{"d_model": 384, "n_kv_head": 2, "head_dim": 64, "vocab_size": 2048, "norm_place": "pre", "attn_scale": 0.125, "init": "normal", "init_std_down": 0.0, "lr": 0.00136, "lr_head": 0.00363, "decay_shape": "linear", "batch_tokens": 32768}
Each number is 128 + 24 x the weight over the matrix's rms, rounded and kept within 0 to 255. Layers, rows and columns count from 0.

# layer 3 attention query, 384x384, rms 0.038, rows 55-62,118-126,182-189, columns 192-287
[[130 124 129 121 154 117 170 121 147 119 106 115 124 166 124 154 143 159 117 143  94 109  88 131 183 127 141 109 149 131 121 157 165 126 149 134 128 134 154 117 125 142 108 115 119 120 118 129 141 140 140 119 119 135 117 128 137 138 125 156 121 115 128 120 128 159 134 165 130  83 147 147 153 129 133 108  90  67 125 132 132 136 174 135 113 126 137 110 158 116 119 126 125  86 108 144]
 [138 117 113 116 135 140 161 108 121 118 128 129 154  83 138 110 128 130 161 127 149 143 105 147 121 102 120 160 149 123 143 162 112 131 119 109 166 125 108 109 115 120  92 147 119 137 103 138 121 130 128 184 115 117 126 143 149 128 142 139 123 110  98 117 136 125 135  99 122  76 118 118 141 110 104  96 142 148 115 112 147  97 140 164 143 115  94 136 110  86 133 177 156 143 131 136]
 [143 185  94 149 104 104  88 126 124 183 174 124 145  81 133 131 127 147 140 124  95  98 141 152 162 151  91 132 120 162 140  99 150 113 129 164 106 150 117 139 140 117 100 100 122 133  99 158 125 154 122 153 117 157 138 140 139 129 138 138 144 129  76 139 127 129  96 121  92 100 107 131  89 138  98 129 132  99 140 126 129 159 131 186 119 100 100 132 107 147 118 161 151 178 137 109]
 [ 91  94 114 115 133 112 176 100  87 163 117 180 129 156 161 107 167 180 130 100  81 101 115 120 107  93 188 149 104  75 160 179  85  69 132 199 131 145  95 250 108 122  76 104 178 160 103 113 167 190 103 128 111  90  92 145 112 134  96 157  94 133 169 112 145 149  99  98 161 152 117 204 175 115 165 152 156  99 181 124 170 176 130 143 147  65 171  89  45 140 112 150 108 124 145  53]
 [132 134 141 190 182 157  76 153 130  82 186  64 130 140 129 111 140  89 137 184 142 105 145 124 173 190  82 102 152 153 133 136 149  89 127 138 109 111 157 131 149 153  94 129 103 195 108 163  95 133 124 152 129 100 124 100 147 107 128 100 159 133 149 110  84 147 171 185 121 115 116 110 137 190 147 153 124 126  99  64 110 145 108 123 134 137 117 140 175 108 155 175 147 108 142 187]
 [127 116 130 126 109 114 113 146 193  86 144 139 104 114 125  79 161 133 117 109 189 139 102 162 121 107 142 121 118 153 161 159 153 128 133 101 151 100 142 116 150 129 105 115 111 178 107 149 121  98 142 115 113 100 133 150 123 142 160 131 113 148 137 120 140 159  88 120 121 159 179 147 111 142 154 101 122 138 105 113 111 116 192 138 151 126 146 137 137  80 126 160 108  83 126 161]
 [106 130 102 130  94 158 144 127 117 125 108 106 122  77 153 135  98 174 148  79 123 132  76 138 162 128 127 141 128  98 124 160  96 166 132 104 136 163 142 135 127 176  75 179 124 148 128 126 108 115 122 158 127 115 119 151 106 149 156 119  94  93 126 138 113 140  87 112  89 175 113 111 157 162 137 122 165 129 122 151 150 106 143 135 133 142  82 101 161  33 151 110 122 127 121 128]
 [115 100 133 138 133 126 131 121 144 140 137  67 109 176 116 135 104 144 141 106 133 118 184 115 127 128 135 118 118 119 112 118 109 139 104 126 119  96 119 150 133 138 142 102  90 168 135 167 116 101 150 107 110 114 136 147  98 166 145 111  76 114 150 153 164  93 162 122 132 112 128 128 159 103 113 104 122 111 210 143 134 153 102 154  98 108 109 130 115 155  67 192  97 119 159 143]
 [ 64 115 153 120 140 131  74 144 124 159 130 135 139  85 154 111 108 194 158 150 169  81 154 112 138 117 143 154 121 120 116 191 168 135 152 140  59 169 118 136 150 110  72 154 139  86 154  90  91  59 144  91  87 122 185 111 183 134 128 142 186 160 158 110  77 151 117 134 128 104 148 158 120 113 133 138 179 129 141  91 101 129 139 130 144  98 156 139 107 140 115 166  80 148 162 110]
 [134 108 161 128  94 114 113 105 132 110 164 124 177 128  84 118 167 106 162 104 153 119 125 131 101 137 140 159 138 146 128 128 117 131  79 140 173  97 111 167 111 171 116 158 154 129 129 150 158 106  93 121 113 101 119 116 104 137 113 118 152  97 124 132 146 121 146 177 124 139 151  96 122 121  89 129 154 141 127 128 137 152 124 127 134 136 146 151 159  82 108 135 124  98  85  35]
 [155 111 134 123 125 134 116 106  61 133 160 150 141 122 130 108 136 122 121 119 151 142 112 124  89 165 113 100  83 145 108 129 111 144 163 120 148 130 158 145 135 150 102 125 133 153  97 131 128 148 122 142 162 147  96 106 131  88 108 103  66 128 191 137  79 151 149  70 139 159 125 115 122  98 168 126 107 121 136 106 109  81 108  96 130 163 112 131  71 128 131 169 132 143 139 160]
 [127 156 131 110 168 158 101 174 152  71  93 129 103 163 171 116 118 115 142 143 166 168 115 167 115 120 126 118 118 103 115 106 103 120 128 146 149 110 160  79 157 124 115 110 104 132 123 178 114 157 129  86 145 153 131 115 122 112 136 144 127 114 115 142  94 151 147 124 114 133 110 100 152 108 118 139 101 161  97 119 135 135  93  89 128 164 132 123 223 125 104 138 124 140 161 111]
 [209  97  68 101 102 184 141 157 136 137 111  68 126 119 145 135  91 150 168  20  96  92  64 181 117 111 163 152  86  49 124 149 181 173 113 174 182 148 168 120  94 116 150 119 187 109 189 180 189  87 125 101  73 132  77 163  68 122 141 181 131 151 101 129 199 160 170 135 162 109  97 154 186  91 135 148 168 177 154 150 108 171 133 133 101 115 171 106 124 136  97  81 138 112 160 115]
 [145 105 146 118 125  93 138 121 121 119 120 157  92 132 158 179 150 112 104 143 143 134 123 162 147 150 179 109 157  92 132 164 145 122 126  80  93 145 129 128 150 151 112 133 144 162 124 141  71 130 133 120  87 155 165 124 139 126 131 138 149 108 143 168 123 115  63 172 162 142  94 132  87 129 100 129  91 104 104 114 103 125 136 139 144 168 130  92 169  69 146 137 127 134 118 152]
 [112 121 125 108 166 137 125 117  90 144 124 144 147  95 114 135 135 131 118 126 148  97 169 136 160 116 104 113 138 147  96 136 157 194  90 125 137 147 117 159 159 142 132 146 131 121 138 118 131 126 145 135  69 122 115 105 130 112 105 110 155 130 174 152 117 170 161 149 109 145 138 113 138  72 134 100  97 126  92 118 130 161 135  86 143 109 171 102 132 100 157 144 102  92 136 138]
 [153 129 153 111 151 145 144 126 121 126 147 159 112 142 111 196 138 166  84 141 126 111 146 142 129 111 110 140 154 108  89 128 130 130 137 128 139 121 156 130 118 188 154 167 116 108 127 114 132 109 127 105  57 110 136 147 127 147  86 123 175 102 135 152 115 144 121 132 128 134 182 161 133 142  94  97 109  72 138 113  67 163 107 136 112 125 146  85 127 121  97 130 113 132 131 133]
 [141 135 116 168 110  76 104 138 124  95 130 117 133 169 139 112 120  84 151 186 156 116 119 162 130 140 100 155  97 117 144 111  89 128 128  86 153 155 113 123 150 127 143 127 115  95 131 127 136 163 123 135 113 128 106 118 142 115 111 113 166  81 130 118 129 115 130 111 120 119 150  93 140 108 165 101 100 119 106 149  68 105 130 167 146 166 138 150 174 155 139 118 123  91 150 109]
 [123  83 128 175 127  80 136 124 132 131 103 117 112 111 144  84 123 152 128 117 110 157 140 144 108 141 127 122 145 124 192 146  97 147  99  90 131 110 140 153 113 145 169 163 133 115 182 137 136 170 164 130  76 133 134 116 110 139 119 106 114  85 118 137 133  86 122  93 115 145 112 214 163 177 163 121 128 131 148 150  65 122 128 118 147 127 118  98 103 138 157  95 114 115  81  97]
 [103 157  94 128  83 108 133 149 163 134 146 119 112 114  95 146 109 122 105 132 111 139  94 130  67  97 145 109 108 137 133 109  84 161 119 131 153 178 149 140 131 117 128 151 140 138 117 133 163  97 139 138 113 146 138 145 109 116 125 125 138 124 145 123 134 130  96 147 125 139 114 163 155 116 127 140 144 197 116 156 115 161 134 166 118 119 150 120 150 121 122 140 137 132 141 131]
 [129 134 147 146 122 141 111 129 116 121  84 159 128 138 164 131 164 129 128 157 145 152  87 124 118 142 120 137 148 136 143  89 138 105 131 149 123  88 149  99 121  99 134 157 127 156 136 136 124 139 103 139 182 153  94  79 119 124 101 166 143 107 151 128 107 152 135  79 207 130 147 121 138 131 175 119 145  99 125  72 128 125 124 148 140 139 145 136 156 123 135  96 129 142 105  86]
 [103 141 124 114  72 118 128 147 133  89 107 118 140 118 123 144 102 128 112 150  99 200 152 114 137 150 157 154 115 143 131 156 142  73 134 133 164  94 181  89 153 121 115 100  85 150 153 125 116 111 128 128 151 114  99 107 102 108 118 112 119 120 135 129 114 126 121 166 156 110 145 117 113 161 133  79 150 121  96 153 120  88 164 105 108 105 121 147 109 135 151 114 133  97 100 147]
 [ 89 111 117  63 133  51 162 174 141 102 118 137 202 137  55 111 102  57 149 132 128 120 102 115 138 177  75 165  71 119 105  71 130  35 141 133 155 179 138 136 140 123 116 103  98 138 154 191 153 175 231 126 103  77 125 143 209 182  55 157  95 103 153 110 104 112 174 160 110 183 174 192 119 116  70 186  97 162  86 141 186 128 118 103 124 166 151 156 160 114 109 133 188 168 139 148]
 [164 164 122 178  87 142 101  89 112 175 149 103  96 145 115 181 159 162 170 148 171 142 128 106 128 120 113 111 109  96 128  97  71 178 129 130 123 124 119 115 155 122 130 134 187 173 134 148 143 159 110  87 130 127 127  95 128  83 154 146 127 124 159 109 121 134 127 105 137 103 119 142 111  93 204 168 140 126 153 132 136 161 126 141 110  98  98 113 150 124 144 135  90 148 147 133]
 [ 81  99 116 144 135 105 129 150 107 134 148 158 140 125 119 128 128 155  95  88 168 155 110 110 113 131 141 161 144 131 137 135  97  93 149 115 138 119 117  83  87 166 166 159  90 100 140 140 162 174 111 117 145 129 163 116 151 101 143  95 156  93 127 126 128 139 128 128 111 144  92 116 129 126 142 107 129 110 125 124 129 123 116 102 133 156 122 131 142 123 132 142 123 118 134 101]
 [134 142 110 143 160 103  87 108  96 122 125 141 118 127 131 122 131 148  93 110 102 114 132 131 140 144 142 128 156 161  99 132 116 125 136  69 149 148 113 147 124 166 159 124 114 146 123 209 177 114  83 139 125 147 144 112 116 106 117 131 133  92 112 109 118 102 129 129 115 140 149 125 107 120 109 131 165 115  92 113 132 106 191 127 145  92 176  64 177 104  69 117 115 123 115 170]]
# layer 3 attention key, 128x384, rms 0.0362, rows 54-61, columns 192-287
[[131 143 124 110  99 101 148  93 136 112 102 160 109 148 109 121  99 125 126 155 144 113 119 114 155  98 138 116 116  98 142 113  99 124 135 116 103 133 146 124 129 158 121  89 109 123 136 132 130 146 138 114 155 149  74 131 110 168 102 109 114 169 138 130 126 139 102 118 141 158 150  98 134 123  84 135 135 107 126 132 151 119 144 149  97 124 110 110 114  99 113 118 107 104 129 123]
 [102  86 156 136 136 101 138 140 102 142 160 114  85 111 134 106  98 153 149 136 130 140 123 122 132 147  93 103 117 106 139  79 130 123 177 136 157 121 126 118 137 127 150 104  53 138 114 128 120 159 139 116 131 134 107 137 135 136  76 124 114 184 146 105 100 118 118  97  98 134 166 114 126 129  84  99 127 121 165 158 114 186 141 172 107 129 160 104 114 161 119 131  99 151 114 123]
 [112 143 150  71 122 140  73 106 137 113 139 127 159 136 114 165 126 213 132 119  88 106 170  81 122 103 137 117 127 122 135 113 123 122 139 145 178 175 117 147 134 137 165  84 137 133 139 114 101 158 108  99 138 108 131  95 125 113 107 124 113 124  80 131 135 104 115 138 109 125 133  81 123 170 132  95 132 133 120 144 134 109 140 138 134 149 128 101 133  71 134 121 134  97 123 115]
 [192 123 121 139 106 103 119 132 152 173 112 120 153 140 152 123 125 118 158 102 136 101 132  88 121 117 133 119 152 141 153  99 122 155 122  91 139 157 106 172 104 127 105 160 143 116 141  93 131 105 133 125 135 128 124 135 144 143 119 157 148 160 151 126 141 132 120  87 114 109 124 124  85 131 122 128  74 144 181 146 116 113 178 173 153 139 110 163 128 124 143 102  67 105 127 129]
 [ 91  89 121 176 114  73 143  83 120  99 115 149 110 147 140 123  88 114 145 147 178 128 109 143 169 118  82  89 129 149 122  88 113 147 119  93 196 139 116 128 121 159 105 158 113 114 109 128 128 123 134 152 166  98 116 154 126 140 134 133 117 153 132 112 133 128 151  78 105 123 149 107 111 164  71 103 151 115 149 125 186 117 142 156 101 108 152 126 151 104 142 104 114  91 115 141]
 [150 143 115 148 101 141 141 124 143 156 123 152 153 129 195 155 134 100 138 149 115 143 149 128 152 140 107 110 122 102 119  91 132 102 145 162  83 165 108  73  94 139 125 123 107 130 144 120 170 118 109 109 102 163 125 141 130 110 128 123 147 128 104 125 143 151 128 147 121  92 115 134 136 109 132 133 140 134 133 139 123  85 114 105 110 138 154 160 134 130 136 105 125 143 141 141]
 [189 131 129 153 141 140 139 146 166 152 132 117 141 153 109 136 105 138 114 115 120 147 161 142 175 145 132 110  86 140 120  97 145 134 101 114 125 139 132 131 145 132 152 118 148 125 153  74 145 174 157 154  78 106 151 100 129 133 116 118 134 111  90 103 133 101 122 144 168 119 121 148 138 120  94 152 161 112 157 117  80 119 136 168  86 147 125 137 124 134 140 108  95 134 150 148]
 [140 134 109 114 140 132  98 120 134 147 127 133 191 172 124  86 120 147 152  84 164 135 154 130 158  71 146 132 144 148 123 155 121  92  95 145 142 130 124 178 122 168 121 119  79 134  98 100 146 149 115 102 178 127 114  85 106 103 136 125 123 124 127  72 186 118  71 135 115 173 153 171 118  87 108 128 152 143 185 127 121 117 105 169 134 124 117 187  64 115 128 142 150 139 156  96]]